Part of a small language model's weights.
Training: a variant of Muon for these matrices, 152M tokens, 4639 steps.
Each number is 50 + 15 x the weight over its row's rms, rounded and kept within 0 to 99. Layers, rows and columns count from 0. The size before them is the row's rms in percent of the matrix's.

# o: layer 5 attention output (transposed), 96x96, rms 0.119, rows 64-77, columns 48-95
# v: layer 5 attention value, 96x96, rms 0.123, rows 65-78, columns 48-95
o64 084:30 40 62 68 39 52 30 60 56 21 93 64 45 72 40 57 74 54 40 22 50 44 53 45 50 63 65 80 60 70 52 42 25 63 33 63 74 33 40 55 47 50 73 38 53 54 50 45
v65 091:32 60 30 46 42 61 57 27 36 52 37 39 54 51 30 24 35 65 43 28 39 52 52 68 17 87 56 27 43 47 32 63 61 68 44 46 57 51 53 51 30 50 58 58 65 44 44 72
o65 092:45 33 59 52 29 33 46 35 59 44 66 49 60 47 27 57 45 35 40 69 46 37 50 47 78 21 51 69 50 57 80 27 50 24 54 18 36 45 77 57 61 64 27 40 77 70 38 57
v66 098:64 69 58 63 65 73 67 67 18 60 50 47 73 65 65 48 51 78 52 24 52 51 63 73 52 49 18 21 30 72 55 77 65 57 68 61 60 32 66 62 55 65 52 55 61 61 50 51
o66 090:61 70 53 84 76 10 39 35 46 23 49 25 63 35 48 52 61 40 57 38 45 43 29 30 21 10 59 70 81 69 65 50 43 47 60 73 41 73 54 70 63 49 35 48 47 56 56 37
v67 090:37 84 43 49 74 44 75 50 50 44 34 41 31 45 44 35 50 52 53 47 51 44 47 60 46 42 50 57 46 47 42 30 75 41 45 58 69 52 69 69 60 53 43 52 63 21 37 55
o67 084:65 71 68 59 39 38 52 58 39 59 45 44 42 57 28 43 51 62 31 33 50 42 34 47 31 53 41 53 51 49 49 59 58 65 63 64 07 40 40 73 59 46 65 37 77 57 36 41
v68 090:59 33 64 27 49 50 45 48 51 44 34 38 72 28 38 58 42 26 32 36 52 50 39 46 64 43 54 45 16 58 34 54 39 56 56 54 22 57 56 50 27 27 38 77 49 32 49 57
o68 082:48 53 42 72 43 54 54 47 53 35 68 48 71 39 49 68 25 42 69 41 40 20 53 49 50 40 36 64 68 47 47 72 54 48 41 26 30 68 28 22 37 56 48 60 78 53 34 35
v69 098:53 65 49 59 28 43 33 33 63 31 35 61 70 32 29 46 86 69 68 46 60 61 27 58 68 68 26 21 36 44 54 50 41 86 54 52 38 46 36 48 37 56 51 76 41 32 60 43
o69 099:41 54 52 44 52 61 63 60 30 28 46 53 53 37 74 24 44 56 60 22 27 63 56 50 49 23 40 44 62 57 31 07 43 19 65 53 43 34 35 49 61 57 57 24 77 57 38 38
v70 096:25 72 55 49 25 33 38 37 55 64 43 57 62 64 07 45 64 82 50 41 58 48 58 57 39 34 31 30 31 60 45 20 30 59 70 56 77 63 23 36 32 64 47 29 57 56 58 27
o70 090:44 49 61 47 47 52 41 49 57 34 47 71 33 34 70 21 46 55 48 57 74 38 53 27 78 38 63 55 48 60 72 55 54 58 54 33 44 45 80 91 29 59 74 46 58 56 60 45
v71 102:62 40 40 34 30 33 55 36 61 49 66 21 43 44 60 51 58 41 47 53 25 51 33 24 32 57 65 39 51 72 33 22 21 47 46 27 53 37 04 46 63 37 58 49 67 45 22 36
o71 093:53 48 54 38 43 56 43 61 37 58 34 54 35 44 59 20 64 77 87 48 86 60 79 52 38 42 37 61 35 65 76 82 45 69 57 48 64 32 33 28 52 73 39 68 65 56 60 42
v72 102:75 70 57 38 56 53 34 48 47 38 84 56 61 58 64 39 13 33 42 72 25 35 80 45 61 50 58 60 42 81 59 15 56 55 70 50 36 46 29 68 45 41 60 67 38 55 46 50
o72 099:54 44 59 47 36 57 48 85 43 55 39 34 36 32 51 57 67 53 65 10 58 66 58 45 37 45 61 26 43 33 40 62 35 67 45 39 33 75 32 42 43 26 26 62 53 45 60 24
v73 094:59 20 56 47 34 42 36 45 50 47 24 54 82 57 32 36 80 69 49 42 65 34 32 33 78 57 46 80 66 28 49 55 52 66 51 28 64 40 71 43 37 50 59 64 38 63 42 54
o73 089:43 79 59 60 54 59 76 48 59 60 56 78 60 44 40 60 48 53 79 54 51 65 12 71 64 32 71 35 74 59 32 56 35 20 68 46 32 62 40 40 68 69 27 54 30 19 49 48
v74 100:79 36 65 25 30 43 80 61 60 77 36 49 56 54 64 55 33 66 43 53 46 37 40 48 31 17 75 58 28 32 54 83 36 58 35 31 65 46 72 45 52 65 62 50 51 52 71 67
o74 092:53 39 64 53 66 62 47 50 38 69 57 44 47 29 51 57 55 42 63 67 50 33 61 46 60 53 76 42 47 47 67 15 72 50 50 63 43 23 47 46 65 60 42 61 35 63 12 57
v75 104:42 43 42 57 44 61 73 59 40 27 28 47 33 56 16 69 53 21 67 51 47 38 43 53 49 57 48 51 41 88 45 51 55 49 66 61 68 48 45 60 33 57 31 55 81 40 48 27
o75 093:53 36 54 34 54 45 57 59 64 23 39 53 58 63 72 49 46 70 57 34 64 49 49 33 66 24 43 34 65 28 55 58 78 46 44 62 49 67 64 50 59 48 18 32 57 43 69 75
v76 095:19 63 74 53 67 31 73 63 60 65 40 36 41 30 59 77 54 30 49 39 45 53 38 82 38 59 28 46 54 42 46 82 29 51 66 73 46 51 32 70 55 34 23 73 63 70 85 54
o76 084:66 56 51 66 60 69 38 36 52 76 40 50 55 45 48 50 48 45 56 36 43 45 55 57 64 49 18 69 77 62 69 43 52 27 53 55 17 59 55 49 77 59 48 41 53 47 37 62
v77 093:29 35 50 21 67 30 19 60 68 34 66 42 62 24 72 26 51 36 47 59 45 42 70 45 53 52 55 57 56 41 46 27 29 78 46 56 34 63 24 48 46 68 30 35 66 55 56 67
o77 084:56 22 53 33 59 39 65 54 64 63 68 70 55 33 63 54 46 57 55 29 66 47 69 72 59 69 60 46 50 65 59 64 73 59 61 21 55 28 39 53 65 40 80 57 37 46 57 58
v78 089:55 58 39 31 57 60 51 56 56 26 50 47 43 41 53 57 62 72 66 25 83 34 42 83 42 53 42 56 70 29 44 40 60 31 66 70 53 42 40 69 57 46 58 49 55 47 56 38